Part of a small language model's weights.
Size: 20 layers, 62.4M parameters.
Each number is 500 + 25 x the weight over the matrix's rms, rounded and kept within 0 to 999. Layers, rows and columns count from 0. Numbers have three digits each.

# q: layer 12 attention query, 640x448, rms 0.0435, rows 165-191, columns 336-447
# k: layer 12 attention key, 640x448, rms 0.0439, rows 165-191, columns 336-447
# v: layer 12 attention value, 640x448, rms 0.0544, rows 128-160, columns 336-447
# o: layer 12 attention output (transposed), 640x448, rms 0.0481, rows 128-160, columns 336-447
q165:491541487494506501531475471498531561492510490514489472499502537509480508478507479525537485522478534487509526492560540513547537504494496473448484495455491494470497504502491496497480539551522501495508560463481504493520490516527535553499552471502498490558495533516489468491470483465469478521521453506479519503523529479541504503511500532520
k165:508539512503468506504484524497532507523540466490487512498522470495466533527511499509498536553474527482560489487562536530491500537489517493461483546416506544468502473507474495502515508511551480522511558478476494489543482510491490502532476453554484437523483515543497531458435533474470500522497528495497509521508501507483474522504503484522
q166:523495538551486501458507495491486479511430457441510528531484517550517520471529512501495514471513517516512472527526528499484488510537461521499489500503507467534492486539515509473461484518457485544479543538491512509507515497530465495457486486519511521492511465472506517496533536525523499496455475506494497493510457479450519472481455501476
k166:492504486517503528495493503503449529508441521488471516515487446526564498481521494478525504475497490489492519507505530472526477497475461507507498501492501494548465485535532492502457451486502538481521520539502527490533490487518500475526460526473424502458521525533501469505529489511498477464480497523478503487499475492517553523481502485514
q167:505439439473528480515492492466492471495556498485507509485470507491564523519453468467542484487493509513495524484513484491521544515507471475514474478528561507541468451472461490529515521480512518476504455513509535469547484471542493509532506470512490483525511465499498522543511506491494514530495461521535524490528473486522472537485489511521
k167:509486496489518524515496461518495485523489542459513467464441516563499516511480473471507457458510502465534503503466548507515533526479492442493527534495477458495523478487488498524551516442492507513448487451518545482502450444472518476511476525452502496527533515450543504495472495492497483482484471543488515467517499477495513510526528501556
q168:498513476520474445468500535522500513493484482492478455497516506500521520491508495525505445459590481511508456504546538520513492510488491519548507475537504545510520492456517548493490563526521510522483419465515535460503491508485516465505499535542540506554502492508494545529520522517505515514496488494501490476547513525504476478492513539492
k168:461488502535470460484504525526467485551468489509487506516422503507460502544521520540498468519564489511541494481487526511509511531506485538506557501520456519494482503515531550487500520478484478526509478489502493528482493446561518497489488526559518540477540423545482498481495472491540550510523543492517524483536502474429503466512542513460
q169:511511490472483502489504521464488544499459506523504506492527512480500492456487536478559459493472479499520523493440516462478449489495539535528491511505542533489499508500513475525442516569482468497479471438549484536488525481465469487528496529492481541459492461544526489525500528517454523516501498489516482542497494476450543511483501510471
k169:486507493526530496505515470510501505547486506493512485460516529510467474479456512471512435516490512512562476458470515509507476499465500483535511521490476476470520496453469454528455507499512509493497502527511513517480479536510504510548494516492588542508484499472505475512530465512458471466475484525464502501506474504471503527454522487473
q170:485486526484507566492483527527461479482487506514536484486511506489510506527513514486514519496522524488556495525513476521476533465486454484514493471497471539493509490527530535524441494531476526504437463507513508500485494509534499515530489524523469494461525502513479525531509527540499519507504507478465503484515447487542489509499478458530
k170:469514485503481511505457563492467482502530507507488492510514546478526487509447495501520512468511503497529521519470504478488529484490450485560515476495534520505538490458504524486487476522518475534474495457483502446486523497479541460499527502512496487500529499510489476513488502534490501485458539465479494505500466484532518524505456491512
q171:488497500512519474534483535502490474466475524454475468528552523491510505520512522472476492490538500502487513469503468472480508474532546477493546554483479516464543501490510521463496512501493516494509514494507472521521469491477512539507515507548474449468479529527533486498478507515459501456507502512478525494482484513507512486543477467533
k171:495499452491560504480475516508498550484486485481526472467527517532498489523487508507458481502492513477525522511436493515520514465498537497473510470521464496499483488517509523501491469568485487512485493485486526488512531475469517476455493489541467507480511499537503510475464493526526452516466464528485519490467449567471470515511464544489
q172:491494501483463486480527525533487481460476471498470553487519488542549544501487459524491406504499502506474493515508495494539540558491506492478523493496483496533493467506491460546542503530507510486478542502494484554476438502524516505555524458501521475470507511522490504537545476506507505493484507508509519503471501518506516480522478550458
k172:515455505495458502521503501474490477472465474493492558533432504502470481500470507479461480474532515469505490496548489446519463481476513496505513482494506503491452527489505523577492541510456493480507504527478492506479451475487493504483521476518491497506483544485484491523484468487536485501492509527542491501498499493451493479457471531515
q173:478497483520454520520469523491468530502545478432541460438478506448522468514465449508512433469506493580470492470514531494500513525463486496507523450470478496532482468495502566552514440491450462510507509501529502489465456481498542517464527533489487461501541494507451516518499462491493512489503535490551480497472495501528526514508498547539
k173:492483474498493533510528498487480497485496474450486468495504567476508512514508413511557451471522517540507494488527540478533514537521503486507503470457482486575534481436478512492472496523497490517496472540512467509478497465483544469468491513475547484494471414467508511481498525491492484527544489482517481488475522506463449525473532533484
q174:515530526484536541458463503471489535474537497503482471483525525515512488473521491504549484499546466505445473520477493462540577501535526519495497424466501566460507499519500537451508539485519508462486505485530489496497498538531526503427523459535507494512504497499486506480522492496535484505477512509490491509502539504505472499503516517524
k174:532501528485519490470514496524485487502508492482522493464478491531461490544493493554514498470525513481538463517557513503493534515550474489545511492515492516508453479515479517529487517478504532490493484469518493508487518505491545491451530487487490486466538515487492493550495490485538509488528540482500526511508525497475501529511538459502
q175:541471499478497471555501525505534503503475512525499496471525486493511540542491519475562456504520476499512523471478481480518505484472541494477490490472460455456511513500496477457486501506524500474468553487503488504537514490502493480476499507481467467496456495509527507469521553482506540504487491432481498495534509508495487474563507524489
k175:547546487489556494515480473522482514529531487510526514490537485468494540547455487452537454492526450507504561458493515487537504509470495522530488495516493493478471492516524514477513531494511495468494533467477491499515487510524505460462500442524485509521471486505551512475510515469506522513486479434494497454517470542549478494556519485516
q176:540507508507509496505517506502499495466470529489472512480501493528480494500559509509522543487420519512529514433450512507538525537478466507503491515483519532501473487501505483547517484531540485481540507522479510503475499457488520489503506528461541489490490504494465486543530501452471479518490494514533492486509489463466480522479483527500
k176:502506486492495519517505526481536505506428488547503505453489498469535516504573519519502534535465475499507528449482504516514474495511475528481469508486548437545504502490497485507479507539580493443539467506488497465521495479504505486520483482475534526457534478465453529460558499512477510507522496508539496506485497495488485563481504480516
q177:538455529533473491495460468483510480488499524491514485535512467503498480515562500470490531479563532514515460468550495486506501491549460505486489469496445484487513509507487518516491527558503488530489548506548502515493436466524524476480519478485511511479492490473526499509508482508515437505476504499486554499474494511509505514476539513513
k177:502522506532522501520477469491425534491478490474505459524481517508492507474530463509526491510487476542531489500553484505535449470495506488513542533479517438498488535513502490504509515541498511501477585458502580489473505488496490483471468477475448489530496455499468478483447554503495496505474516497509460534504498516537496463540517503503
q178:455470490542489544477453514523495515503498513515461502498496519509546491492534553528526501525512501445520510477490460495523526480503528514508507505539512506483524507478492459500503510536533465498487484490508510455504496546504493477531479466460501492444514484489528517489507527501544528514523475481495496495500471543529486512506496487502
k178:492503516532482529478518516541486512474509527518482487466519503496496526483523504484536506480498488489535513556487463514485470450520482490484508520517503482511479523543499465485507529500512514533500472509506466494559454534487520516473467456517482527523481496530491494490516488515513471475508458479465494526524475499534506482479473510519
q179:497501509467485490490487480533549513516492454525499546515478509553529478488489457529524518523514515492528539515486511473526488448494500503502497494512515550503495494472507478519500492493495466499492474522514503504500471512486485477483482502498491493516481497484465449515486558504518505471495442509521505542492544508495481459487461495525
k179:533503456515511526520527503489489520491509492470483523483500507536468489473484499460489517535496504511501527525494446489473474540495456517437494502507537482512506477482502508551527508472489452478497538525537479465476459541490480486494502488494522450483478545481498504538494458519525511462497472523483487485478555521494497530496504506509
q180:477504455450548466518487468494504465507501481504491482516460474481510487464533484478527499502450508511489518509473481471469531485471451493532509474521516462487533535524482442464491526457511483497462485510505515527490472497506490500548554446509503544533510539578546502485537521513508502498473495519530506512522488563499530502499492506486
k180:509466504511545512539465504470497535537512500525475527511499488546477484546452455466505503549485519506518502505502480501503447483474512551559497522526478481525517453468479478507510537497543500506513474492504499511494496491487499474498494499508477532481526521541552517519515502544502508507495498475471468513528464572545484470526498528478
q181:491479507472495516489458516470502476499486458492484507473516490530543473539508512505503522503467510515548472462504477493495565480523533515541531504552520494539499517529500503484505487556465519492529493490485531519521553519475482482435502476453506500483519509472478542509470480506507515537479484508513517509510534517502525536510467529503
k181:517479473490548516463469514456494506500508452477442468525517523529472504516530508489476483517450491523496532499452481483509574468509450484542513499490523540508514508498482521472467469511517563481526464409503480513523488480466536510440500485525441524594483520476466502460511492491506549480527501498459538509491573498499487529522466504525
q182:479505508483509472505507472518528495529465521476488514525485525546524513551492508491519495461548507508451512476509498498526532462511517460491512495499509517466486474524554521524456505459519484513469494509510491490531527469479504512529492540540514516503456527502479548491494509488526541502461529513497520475489527491520513489490483474471
k182:492542525469503501541490486500500505516496551464522508542485503563491520510519527504518463495537545463466516458527541489496503488513447468488474479489513490458480486521541513534476458470513477457470507544468495518560516500494465454485519493467505510499473528527480526519526516517519531487472489522515524559496517454507528513460493463455
q183:466528507517528484488532483510504494490431544492506512485536505536473492523530482489487442480503479503481483502511515499519487515503528487482505500531510463541480515479522522507546478493526513516501539478514514548511488474479506501525518500503472504478513489512492501475498468484489502503514523502513504500494474498520450480519502515496
k183:456469502509535483519502480450488489502515529496500465486533518492495520530514487483470489484484518487462509518527498507511492518497529492485469511510508469493462472520502510479510479503531485491484509488511542537519518516483495534518495559518513517461514499555491488459517486513480453505547516498523528486490514449524468492511541525466
q184:471501501475455520512523477513508502526476489483567511501527474502490486443489491558529468517549532449492514461500487478498541502549534508509510490505520510485440471505482475531515513475483548471478505522449511511490497488559470525477493504507526490498527514533517470497493495480488515481496506490522475527529490487500493519505474488512
k184:470507497473523529488523451467504505509465522496489508478547482492474542522482467536517468485509552460488516479475471486474531537555496474518546481501459525457503517475480467503465498486482482512517484561485549487493464506514476530462498517523516463507500522509514447543485478513512513476491496476513514488492524572482527524468482569526
q185:477480519504499506499551461495534486450498549502499490506536564499496502557521487470504514512522509499494496481454475506491466494523451477545512507481499491467465486484541497512473516513521516492470501466505491492408488500446502466474536471501514479469480500498465528508437498499579472470467496488512509474492544486500518501493498507517
k185:513519543480531486511539488487493559508503483508505558506502507444485535480454502514461502522533525481507513460478477477472499491508502534498475537496456510489458527501534502518527481468518491481542493490538540479491540491525469471453477498515543476502477483498499469453480470441495527504512532512495475495500515490467458485519517485522
q186:523509461454462497469505492519498470539500496472490536491473508509492528510496502452541456510514490443509490532496485452504499517511469487525485462445488506475546509471507480490518524496524507515491484478487540529539519497497472548518501463552511513511466474507447466519525511542493541522471519485495539509541487503517550501500464502494
k186:498515488479483514542477510527477492513499552478528531481474508537514499479511454498548484504484483486527490513511449510552488503492453539520511469455508472503490511495498502489543505469504486511486489482478459499497539522483480550522508497525459471528454493497497510499499495483495537514469516520520526513546482527501519561497501489547
q187:501514482471487475469509514523479477511504487481544519496521505553488482504479528510493484508514515523487490448482498460534503498509501507548536418552473544481500503478509526509480493485494536427516454462477466485470474493490488512516491495494464498504544476507494501477516496483464501446475482497472486513496496504478546492497500496522
k187:515522506491511495489540494550472473504521467505539543469515477504480456529467475511482507479533520505492477494439475498525508487538468529491548450509524501467516471457505523501537503499507473483471490462522448497428475491535504493496486517511512510489551521467487467553543484519506534533509460503506505456474517476483478536516466535477
q188:485513461497460482460528526457486490491529499505553527489476488467487535512489467519504495509513490520472521456466537502494506515506521518522533531484473495512516491469530511516522481529516479461486512497507511530521483511510495423519499495493528489506503474457494465485482543499514510508496508503485560564516485530497545472510474505504
k188:495487487501497534473501473527494551465471453489518511482478538492465510518483508514526407489523501515492522532487500480524515527453514531512480508534509470509511508444520504489503493525518495525472516511490508504503506495513480439520519474490493502564534487485451476520493486515505552515516521471463478534488497503545500504512495499470
q189:533449470498476480471502493514520502458492491522502510537529524507468524516476475506498468508522492493497492498541501511481493489478527499501539514457514519521516499505482535510503526500540547518468578526473539554500459523498494494496541450462482505540498508550513446515530514507470499509511480505515534511491538540477485508479531481537
k189:522527479508466490457486501486540514505508504503486469527511534544483532524503421519491529511505494496474509475536479457464487507518558525519479477479502519494518470500457540514530505444531523511513524526487553504500465504518468504472447509477490471506514493533500499510517496504465469544516493521501503444510516522519492464460524498471
q190:509504467501463526483512501464509484499495514518487509522480542510533493482500519495544484484487502516517502493481489489501533480494446492492527479499471513504574455506496482519490496496493511525488548542523495520529510489494496479506530455435489483496514480464489461491426508513563474420546497457471450509501482521482505472485461534464
k190:522505509501525540502470439435489487535512505486488452537484507492568488497479503515488497523521520522490471510496495476492527494499441510488550536505519491515508480447476470488516502495460511503455549531493454478537521525518501523520518447469465563529494460479482478456462426489537470424528470472492480544444481505519540497522499520508
q191:523469499488477508504524495479507477491553486472476510527473501461481487502519507518480468465501506469525503498535487542502502562487468498528506525508418529470480516468508503481515472486502484492509503482493506513500533516522451466471486499514482529497510502507479514482481514488540526506528467506514500475500483488514496516484466487537
k191:518499521480532479510520497498525522462513544506493527496499536486509491529553527500525495500502472491500484488491501491507507526468490449549515491497488470451508479518472503461494521496524484504463499476500500508501507539526533479455507487534504537518479479456437467501528499518490508499499452460513489525503494511500499495477501496519
v128:485460502539524519500535508513488510461498521479532487490499539511469502548484493482493530522510474471485494490523502511454534550503522494517503485486530499513515486491537506479478503475498506557473503520493501521489515521503500523524483498519478522515482475484501505469498492494503462476488464485526499456498491440529484492479506516482
o128:530513512463466474502497470513511486472507457496463535485517483515503523471504519486535468503499509475529531518517492533557471518474506529467509524477505495466479495504447519510514508521503548450497518548491476529510499495491478484512504502478505484526532542500470476523485525505524508506503507453524530525479510515495514533506496527512
v129:494459526485468483508516532486499499472486559497468492511512454479527488511489513512491482488490520457517497526482517481484472483482569511486510491467499515508472515522537478507484471500540543523540521503529471509505458506548493514540493529464482479488485481481508522494515512496511479469470495532484498482472504500509485527501548512491
o129:510490497473496512493472491513498508489512539498491504494472483504476555517511504486532494496496498504523507522484478525544511503518515524533487524529482475497516475479505485484491516509516459492487477494513524520515521475471522514484535467500499500549494553531482533473503479516511493500457493486509484508512483530491486515510462467520
v130:475440497489470480490536499500546474474495516530514518490490496492503513502490528490509486490498525510453475459455508486447509482472470499539533469519506527505470514476463541534470506486565501510478515484495500508493490502499447496506464481502466514505464501471542485509501495460548534509515443508483518475525521516525496493501487519524
o130:500557487490488518488485516508542505552490526517483504458514489500482501506486495490506492523466497503531474543473479500511491469552454510494490487494499486511544483520489486511495534529510453470512495536495477490492523513489524514511492523521476555487474521495474515512477502505467487473498553500509490504476516511462517513536442489480
v131:500487512523456494500496466530526518471485459510458515517473506537499469540517525480479511523509503514546465498507475486466440490557509499529498502502489488480518487502518527514544504456509492509474521487460512537489474520483497452535505504497459501496529470486515492471494498502489548497490494534496522490529498477517480505468464479502
o131:511540490486499504502497460483490485482525518507474494528486477495519493464473481467540533481499514447472533535530531511529487486439505521518543513513479505497504490524499490534493519504507483505495509514539484509483522505498482507491514473423497517519505487543505496527517547526489514502528490451503497500477490509498519518549511475510
v132:502480503498531474506437519498481482479477519507511496497473475520488476526478505517520481508545482466502501497507519515499493516463491496484498470498490494481519507493496549484507478517504510507507545480498466489488526510501494527487498460520497497488511535478519455532493479449467497549512466485497453493492509475495522464506514493527
o132:517529501486481499475502527537531542519514470497538473506490484506479505481566522534514516516467516521489504488480476479478497512515476496487499484496451494475491492515526487509470491481534448459512522506483525500516515539487495516489503525496498480512506485505471499505511502554510493482553531487502491471504524530509500502510482491475
v133:492533523510525482487508502465464505456518488478459517478521536489506478530523481515489489491488531470503499550460491498483470475451546512487497506496502511492493498476493469512482532486510533531505474516484506516500496535491532452526512488501494510497551507531503501510497560533506506532459521514498502495527506481510528515515534551467
o133:485470507498505536488485445504496474486496482535504526528538505528529483503467483495546511505530472526482563505528470515511530502497491495511490520506514509519460483517496507516523507445517493520506477515489492532517511498535498516521495464476522475510494473502515509469494493507465470482520510477499479495532492501497491511486498485513
v134:512525471520472504503503523463522477497455504504493498490477512510487490495516508503513508460539470488524512528452504480532501510523497485499519514512503531515496508536468452498524508495470513521490463514506457457504506477494487513521506466498483454495460504473475509542477504504508481528516521503537512469510484554455514511507488523518
o134:479511480482506509508512440510488510518552502472570500503492466522487474520473483520515536487500509500521526470501485528492503469490456468534511489506501469498501506513547489476461480491522499497520508507489529512478510488460532540508501517520473505526548476532481511484515506506488473487492479501470490512533485522510490481525470494480
v135:530510514516523497463536516499490519500470496488489534477488455475505506523506502493524496522486510473507512504467503496530511475504540511519545506512470497476484515493520507503539471486493525496557523506526512515476486508462515487503499513478499489557497474464479487510485509499484506491508507526495456502488492477508515510510474522494
o135:509503523480499513479479465539499530489508473506507491538494514487470516509486494507509438516512514488478510504495528517472484485512548485489510521505491480487495488506505491500520546512498485512518500479479515494492521511502537503497518474475529503482509531529456515507516461487454512466462524476474496495512502484506519485494513486546
v136:490528534474531506494512516498474518519519524478528502501544506486523462446480464498530488510499470512542502499467520537491498549486516445484483510478529510539458474516507492530468521490516484492514480509500471488489478519456504532505523513493484526529514525472518467488507513497497523505503524523541484502540527509495517527493481534480
o136:514485504514486512497454495548542472501492488521469516492508481557478516508491485474509510497535495487501512499524511497510472501491484489508511517505494477459529518524503449538544476474524496474488522492533494506478494511514491461523474477495522483456510492497515486517508537544500466490525464527489525504484482510493478495509491507520
v137:488492476506500509501510514490520485463517551547509516520516498520500505525518563470512519502486465555529508509512488478498510476504514461533524510457528505517495491501508499532513462520481480523506497481534505508492501472511505535504513487534513512502467485495504496457487492528497470523527539447522488505538512453530515490484487493490
o137:521525545461517531505527489529520475524525481459508528490500518513536512484479494502468518528527490448498477475514497502498482497486478509515486460477507532492485493495504483499485508489492519504547513495468527462471486510500515505489496488485480478501534495524514485498496491497528520484496465560479500494504490478477499515510501486493
v138:526535499511511483496497518493508500514480459494540469499493504500517468516466517499502505483521494491521473470504529453500469492513472523505514474488502513532459512505513444491524479484491480509498496505506497514485535523516552528515515484451528462551494554527517495497522554520452498511470536494463503496495467481514502495526501483523
o138:485489487529484495495481498484480479511533533501467511468539479515473515493496499487507496518480463509476511476527502501531512483510527503502531538525477466479468469510520466516498493505514503514467515478503499508486442457505499488513512510487502519469482485476495504493502459493509505508475477513483490492545515520489531511518453559489
v139:548538496501501464487469524504510473566503526520477491517509473495496528483523482524514508508496504527520528530473456500513454497541506496492542493480497474527499505529526506487496476514486493505492519469534504512501469487524538497519517495472518489522489516539481482465488502470496485487485526506478474485511485478498481532451525490500
o139:502475497496507487490519511496452510473483537477525506478520509497490466539477491461526514522494474490514479469491512491487490492481474520556438491510497528521487488502464525469498504510504460532515545569453538509486498483470498490471509483497484471493501492519528507523508504513513523520501502507495480489510503522496523509502504494519
v140:524476508503481519545518484475521479502501484503470493502508527515490497520491532495494517500487481505500472456530485554523499466508511504472502466495506524489491486523492496508473496522483495511525470505489464492515544491469502488501499497502516477462511494457466526502524495500510471518526519496534513537505513486479523521426488521468
o140:524518481468520504499468528513523484503515473487532501515481497486461492462496502486479502508539504521532510502523509501496473546519484491524484489471485490511508474513487523506503550477505500461488554472495517498476510530516476507525502498483501496546469500507512467498512506479508527485483493502521500461502529514512503491515487514492
v141:517462515541465507508517525490509511523490529493503514520507449477486441524457487505527468486518530514546493534520541492477492502484487493460490471499499508514543458485440504475514474505499497482504477495495472482496469488482456532495485530520475511494506511482488436496495513468536504485499538505499483492512497467474504509457509511481
o141:524532490488486488496513507531538494486498468463518551538491509482498515470532490515458533500491495515476484490486507499521491499497521503556488492502479517512499510510579519514507478504468524473517488506521527483488493486506504447492501467503505515502504511494509512494483520488518475537461490543501507480540491496525474484484517447506
v142:481454489492490476454497528507473525470471494502497466483521457490503500519521484512464522502500501483495472523504518482497462503492499510478540485526480502507503456552455529490483493526514505483526464487498497492512502521529499517499498468459547509507493481503519505508499477507497505517488491559493495480558478508473535507479506493498
o142:499519498497507484500479504496515515543557499477528490521479512515487496495512496474490503491465493479544493490501522546527492475494454503512494520464519495515484522477528432512527493498500494503464532511518493525543481495495510537487504520528460518528497500505477504496502493478502488472494484496503528509480520534469504544497487457521
v143:499514493526461482484496460491534493522500497523512503479509520486531480494492512505525470506455507481535499479489500487545498473486484506506495537515481495478531498549503499480520469509559533479466548483486465517515498483518483490486454495495491515502464483483481499537507500470496533508503493527529525498473508533491547526470487549521
o143:506495484517534522514526519513482496498481514512537502489492493507488502484503505518497549516531493555504502478470480490438458530516505510494507462510486516522478529455497499538520490548503519493518475483539465501468530500519509508561530542514539487480505529500490493489534532481481504478459509490489531525509507491493474478498462481473
v144:474483445491483567507464507492500492507506494504523480504486461464491557461534514477482507505546463514504520499466507527522545505506518508477507490532491470490491496475485488494505500484468466479528435480452512500512531520504496488509455476494525486541504459496480519490500515437483487538535488506504539538496475538525486495506535517510
o144:517512538511513464520523478503513496502485481486508531442507520505514467519450493479535489513474520496536534517485443516499509491513481479506488543529498524508527499555496471490478489507519511511512496527503514466526483490459493539534522541536480514459485511459524512499484522579502531474499483501491498504491507469480526534464473497512
v145:520466521479532491476488498490501509500512471513485502523502452562479507503472454497492524544504521517502514522486491535520469494530502514487498502490520512500507512540549548519534514519470526510501460529474520485513491481527504513473485494521487479491491492547457479486484489478509516519487546490470508496509497490484451519534518491508
o145:509534475548511554501491496500525507506499528470495475497486506498508474488524523520509521509507473445506527483517502489485486525487474515484461524484510476503506516512468500495445509475536491509502479500508487489466517487466512484467486468492496494507525497517526497504475513472501498526482473520498513463464493484540491498467504449500
v146:527503490518477479454504470503520490504516478490499486459477475463481507512544500469487535542545467526523482504508524482477481494541505498488516515522493484471488523506510471493466505523459518499539474491503495471504519505494475494528523532489529519475471521509456487487486507537487469521512470484510522515518519509494473530487508484527
o146:449500514459511516510534516496497499494514518481496531538527484495531484504504492513523531503446538540505492495500461491534534478483471519511502516496486501534507528489523483491480499501522527494489557509527519503495475543502498519447486501541476511488516487518477483498509442469533510466492500507486455506484500513507518499517466513502
v147:482461482479519521515569497515540481482528475454539500466487512485507421501472489511497477478494517500500499476526525483463529485513517489491483489449515525471487474460511500501428479489494501476499489508483507516516518479448521489495490528536503499515545540488511509496504506515470493473521494504472477500459538542480546501491448488478
o147:497519525483476493446438504502515491544488520497480496532502480501555536504527524508502491468548501529489474480506514522518505520478505514495514478502484511507498485515500502512520501451524495544521522442544515483510516500490502466539501487459536499476484489511491521492468498469549452499533467527519515506523492492512487498514510462483
v148:515496504517465487490500511501497498454461535483496496544547473478536482504517505486544473495521535464487481477505536531486476525495483519490508467507487484518489506490529554483501511529509537469512517471496537478521488481476508494541490493489510510514522484473512498510477497469540485476531480497536544502538513505480484503531506492481
o148:503469517469516524522468489501514474522497472497526499496457505513470546530503462500514479517528503488475494510472504497536533477473481471477469540539550495474508475500484491499514505454506462529526445497510484481492512492493447519509504523541467497501503523500471516515501537498480483551463532506486476497487483509514481498483508516521
v149:478517453506480487496509484558509501505472533494453528547500511541484509532501511495501453521500507483512485494525508525530472497494484514433522463478468501504496461449525554493484512473566501517518535487526497446500493502489529504494468471496505529487486497488503471477514505519540492518485483489517544505477472487487508501485492478523
o149:579514489514524529462492508487523500487515472514540489435517499502510503486525545491520590485473493482486520486474490507510497499497530520503509525523518507505515512492501476479470493530503490464533501525500475493510492514537479496455493491487489458471530464464503531527485508495495490532499503528483485489516533492502504498491519504496
v150:489470476492518480524497502513502521474502443552546491495480475529484509507506533514509514469476465482492511493494493476482485515477486508539492508494495500501535480476483498504475516496493494513497486477528487485518505498521517498519476464477470536494481499511512512510537512479492483496502482512523480471486491511479548494507487530472
o150:511524487505504504481510515528499482539509552505481522473507486494497465487507515499488521536507495465475510506482487539460500497528487489489508487492495505485501488519503472480525483515534508470453493504480502495503497522494473513504537488492515468510549493461482548496496544497511500554484534479554515495505519493500482526482486511491
v151:493488509543478519526489503491514487511512515478488467486522526502528489471493467502517497502488516449515475480471497486499519516474524502511519478507492485488508519526511533494540508476499487516542493514490530503505458468502496486506476516527493515525501501472528491467499484520532508473473479508527518497497501491482496469519510500497
o151:506502495463498485492486490500477539490502520497468512482525490503468514523514479519494506458501468506507507513472480516496489511533539526515496517479526521479516489453493514512513495508513515495515470526494498519495534529526528501510499488475458497474495493515493508507490543478498473518506495493485455491480488518490465524492490482490
v152:454485460477492555529492516487551499494517532499485520455520478499515554510522487492499485488489522493507467510506520489515508489505460515529526493476557510487492462488506523496496518522479466495505461530535488481519476523440519553487549509523524484466512542508528532546526497480472511516526494504475565499444481496471506539482506476472
o152:558483515529483498516471464501497562499478491489484512541508499494488445460471506480517519504510522552523483504507535507468474506492493482456506507513472483480514515508505504524469467455522527480519530442481520449543506507573456508506497483470456499498497498514475502490479524516499527489489444541499503495504555469519491501506505499531
v153:518468508514523473473492507465477525508492507509495534492514505505528492527500501490466541490502499541511461503498517472492452502533491508450492527513488485458510460532514515482530446500487510523473504506507477526529488513486454479480457527544481517487483503501472481477469498473506520468524510527474508517506521491506472517543511505542
o153:490501488482478533503483501455509483477501468453535483529459534484519481511509490480508525529481545518498542502513496506482521457518488477508524514516542566501511536488477478491492495447515474510500499546531517518473517495517507519460493489489516496537517508502484520517518488536513530500519493514486468527526501528488545491498512499494
v154:500535496509514489479496488525495475484517465485510461489517524505498495505512481513460544469520510516445499501537493559517460515496507501490488491496505511508540470502513547505529465478521519524499487526452505511506528503523540515463541479514483495484510460496551471502512544493470524487514520478542479452446476447509488476488518498473
o154:489479551508491540461533507466518473503525508498508494547474538547502506482498476503530445550512520496497514486472542502525523518520508540502530474517504501464496465494521503512482534498499485454495501503527524524489500454500496456535486532454511537509477505531489538519461491499504507508469505470508511521520514451508492535497506516493
v155:467503472530537501501462492546495477486536499497462485488498530521500490498498488467484496493487483516494514511523512481535524512500516517454495461478492485522487482532574534526478517519450481474497496490519526477504487466523529520507499540505525510494540473534500518482481483528501495523507511457462519468487506510488490532478513523496
o155:547496515484516499508508493481517493484509468467512510488494495516541504495553525548475528499527482512483477487477486524510495505514445506508468585491494505482522496512501484480503481487509475493527474480479542514502485514501459472499512505484517478506457521485487474538515517475522478477513474510505512546497503458480471475525476515499
v156:517476479482481517574510495545512477501467457494438469497470464488496505501449487531472510509502475509441514505522504523478504511517488506476492492512455504505480510508486493502502493503528507468483493504448517463498487545467472501500499494473515502485520519498516505489509490505508505489505511505508502501492491515499550487472500500538
o156:500524498513531486465523491476534498508522523474522502442490507475522484514487533499508486493510477511562517488457510481498496456502483516483531493501505523502510486526489500477488477510505502482496480459485513500524509484485527497503503482513461501488510513494520478489456476502445493558536437497524487473504530484500525496528509481511
v157:512514525510525508488510499519488487535497527488481506529510449526504514493509467528533467504520510494482538518466513518509496544516517496507482502538480490526531518532515496503488496466535497501504531513530483528487511510507520476492487456504490490493503489517490468543500511469474485512455468515472465453470490484494542504525499477486
o157:510487537483482511471499540478494501480514521564482506516480536514488502513446512497474518535522459491538480497522495490501528486504499519527502511442466543454480505464475493474534533526472479543512486511479523486495512503518514505529551480493474527523463525504512488501466489497508529504497555528487522576476493497476496481475476477509
v158:501497517516518487516500522507526491512473482517487522508505496469516459451515518452500496527524492498468488523493505479470528501481504514493532508523481526494503528487485506503540497468500559533517484435547491499524501470527504490543487492471513490486476489514551495461547525499468482485521497511455536501530531522500563489475450499535
o158:514484517467489481475516510501497496493524490481532476473522482489492541499473486506524507496490482509525506511511468495534502473488520515486552513475494490503490458464485480557487517511517489482459516538477553504488488492496504502510492497522497495527465482518495495533486433483515505486504542488474517501493477472486495486504493502499
v159:513523498469532496493495525527495520463507486499516462502462475558523501437504505529493502492498528510476492510503510521497505495526501482484540485502509536488515543517523550458536494481506527532521541527472514457513483486491522513488497466481525538488469496469498507486516491513530502450488476510505517545497488495485482530526492506496
o159:513530484502504516523530490497504476481508471518511488468503499488481523520502528458490480528493498527513514467447555484493505533468518478468463519488516469516532481488491475484496487563522471463479474494507510529508493486512493493472496504529514461495509514516483479507476474438487506552510510502498461489508481497531552487499520471488
v160:531487496491526461487495530508484476481456497525532485506506518504473512502488504483497486483498552508529478522496515474516508474512493512514488539514495508489488475468515486495489503461482501520545506490509473530487497522526490534512496516510477536497529505486543480518501515500481471497504492487528541495521521518519475521513515479480
o160:506509504508462532483530505531497490505531528488502515483504533510489533507478456509525475515498500508463560514492473498533493548475497483516480479503476503528523469468507539510504500520482490494485522437497498494532491508503494463491556479483500460534483494518499527503475501488535520510478504499502507507503468513506524503496511470514